{
  "num_hidden_layers": 11,
  "hidden_size": 384,
  "hidden_act": "tanh_gelu",
  "norm": "layernorm",
  "positions": "learned",
  "qk_norm": false,
  "bias": "all",
  "learning_rate": 0.000992,
  "lr_mult_up": 1.29,
  "final_lr_fraction": 0.0,
  "max_seq_len": 1024,
  "doc_mask": false,
  "max_steps": 7400
}
Each number is 500 + 40 x the weight over its row's rms, rounded and kept within 0 to 999. Layers, rows and columns count from 0. Numbers have three digits each. The size before them is the row's rms in percent of the matrix's.

# layer 2 attention output, 384x384, rms 0.0346, rows 214-256, columns 256-319
090:427483528548446488526474467451472486527519480443438519513479484519484479520545426524499441503514512477481485498497481527461436450445526523474467508558520488520475528424546476422462519503518454
098:495458463516528524491487526390521452489523443444491529458530432499504435491486531514567479587433428505543492530523565514576437542500521505466443474490469511503427522422505474503504542486536439
110:476513492546479482459508507510500487451513492497472511527523486511470572486483536496523495495490461435524475531520537498451503465519520569513556521514455526457543500540513491469486553483466476
086:528544474538482506463502530535486512505452496527515559509595480474482494513546511440480477543511468514531507506533571520549478513487579506496470535448470518450442518483517467535495541501505426
117:479500553476502502532516531450446512533464511536548509523511524516481513483511522582488557466467450478551438539465563508444493478508463505539531564520513499555470471496469490475507464562423449
109:499490531521450504499509485483497515517497528524527499516494525478516448538469511487489537505467545473558429481509475600589516506516434529530528587536468515609493523468515519538517409555568542
090:478539485473448554531483534499458506490462523491493464540524550498517515470551515524475472512514422486474448429522608462529481422540538443511507497481599576515504553550495492501504561489461494
084:488481491501465505498506581523542535439451477585509500492542500518479534476485558474553482489451492404463450492501502507542429532490502462458516483503486502508502551467437449550504551459546486
097:479505474484513463473527549553502523521544505461442463498465468484486583561493548493516505502465403472442524520468475488444512469517496546397475446483531495499520464569495487548517562500466423
096:457499562437510512467498461460503449572507478445510471474536507573533513508479488468459485548477528492529499477421438508466488500559501462501493437550505495539578456503483557466537467464513516
061:473505555550527434468510527444445482469523538597471456512520378510480451484497542441588483472470464485520512520553499418546487461504595545479455499439475554422490507472499497481439560487476480
087:474443478518461509465496497530498518539482546518427491540499517502544549563542434530505437454538506503443538518407453503429462538540449459434457409591519450566510464517469528532513502439509488
094:470499457473538467453483535501463527520550498577463424508527524468472526465495437530494496484491451484455515578502526476535399515495614500423430505417485535418494485457476450570550599491546411
064:461450458466493561470495492512601501528506448458431437495529509478516543472411578492534396557497517515496492489565506494530452533490510492450468540427463503429507485441483493518535524555562461
098:461509451475523507519399443499494522533524467474421450484455463514490514539476487493539425473505495495555424617491474519506458454485534564493515528459430494461582456501533470471522498539503432
090:470441476512494495476542518449502496445521538552479490526483488436528456447492526575512573485456570476430566446510450475488528579470441456509528494513497431532485478444452502538505472467523576
095:491512452494487570563499545536560514445521477433511512472513485479528502510496559526513546546489469523462510493474471539420547528517433572498480473511451445540472506534519505564513464559456525
094:504467481484459520500505472500488480466465532462502508502479476496476489485500484484512499511486413514531463550503548473479493526511467484460489471468524537551442516567468475559485509544484500
093:482523532508505532517516509531540462555508473485522493482484487488501486557489459466498471508493468538496556472502495452530534413519523494548500504463501549470500468485486567443505513500504513
126:520454485457498487522490438522560533485515478449495568520449430448497497498485513464509497471529550482498454516482505466431556500496440512502457514566553457536459470529453494423476473492456568
092:505510484509575471474562470508575512430554499533477500524491432428490501509538574496562575467514480505474514513495487497501460506531486524450490493519478551525520501515469559550521524477527488
113:472507483486473579553515449499426479521484529516509471516493475491556450526517490492501468492522467544555469467512538602442521468487477560494565522535607519499448553527600516492449518474417509
087:510467518482464485459468517544475501459514520490500464461435515509580476475500527465489513503524459508538491497537572402473490562506466438501420500453517491486482490547459487497528531505454503
111:488536523536451554547537545508476490428409599552476462527456489521492548473503512536490529510537498445450549412567522559511514539478459549489578491490497454514455551538544433573487509512507496
077:541475491470514516463495493534569453535486416499524564542557454526480533538510466510562436464504489446522494537515498431435522497489538560513519481460473550474494513530487520432476494475475524
105:485476442524488504459466556435481488565512461477479440414518473500526486511450565537507473513426541510484463471558484466568498482495575515456461540470469607460500548499520448481497472486519506
088:503595502569512530538498566486475476528470471575514463550556504552468562504508504512509570480501466478481473517515517524455501455517509475502619516529542520503509513506525551495541528536440468
089:518478596468566528479522507483577489501474522544496495476496507488524496464511525542476458542566498481542459551501488523504486529562502475468568489532510591516576499506494567500548537491491528
095:515547490541555507563520486486478531491475486501493521525483480493498518496487505522528415533462496570511519536459550483500477562489481421490468469462540438463459500498475489539495537420512492
080:522533474459525437515512479477495510553439520523474479503487545569529577456503519530473458504471469482528431540460533572469512514521503530539508510559479441526521451584462496500512483518438471
093:464477507572519489491519515447557488444456486535452477502494519465480474479442530541540500532450564531441576526467421488478443507478480531483507517503472515491507439479479496528523487528550440
082:557569449544525430463542469499538511449529445491529559477473472471490495520514485387488541510509537513422529558473458494510482493482482475458482496528498534509526463500468485511505485539562475
083:522497522425507515438556487552502435499524526486511486532498580515523565520459476524445450498523445452466532518502489455497519487468500506474503464450477550555495506599464483524487506437483476
133:499519490513481508523457511476440500483500519449531536515498517466501475457541500539503547502557471502521483518523512459528543440542475545528435500535468512602516467555448522472541422495503549
165:502523480470468518520483504511508533482521509479525479507500521492507508483514539513478517521504440478470504466548487488540454436489596551473460501427473587466476560449555454557459540522513423
101:533506536478588493501510538486522496513497464501495515524463458532428515522476433546504401468455549501492557519498454528552527524487506564472435454515447470542446483496529440484499417469500551
131:477466531457509524525516483494479510472522482492517512521517521513508550508504511472529509486447430481564454543432600546398520484574429504526549498564573469509470497564470567529501556457395503
100:521518582550518542540518456535539460479496472530500556470485518582491563502490494464510508532476465478589487490531583550449539555527494513503470535527472488527496513529515455510515473511468511
114:526471420456481504460478444441469487499468512486532486530491498497525405456470518519501545539481583451455439488510465581453455505428482515461506547556553478547452566441533410492461464539496470
098:472475574475506517479500497504520443515523512483482493479474525594504544495465485531447453513495503418498530445488473464562459461455488504500466452518516427551509525470481432513499507462522474
110:463475494464535550490497450524538476495506518461441450482431474489506492475461477462497420503541558456521484471591518464461535570446443556509509567484453484528500511542470422506480470505510544
115:496446491487497507473442454496488503512513489474479542503493504511507492491507492448532478513481449468533523553432467471486488425502545501477510435558558539512575477540504567421479558388445516
099:514523481495490473516536487529498517471516518511435499517484512482484506522555470512449527478564525483456436548423502521463467559539460430417479432577488500535580468477478545500545510394544499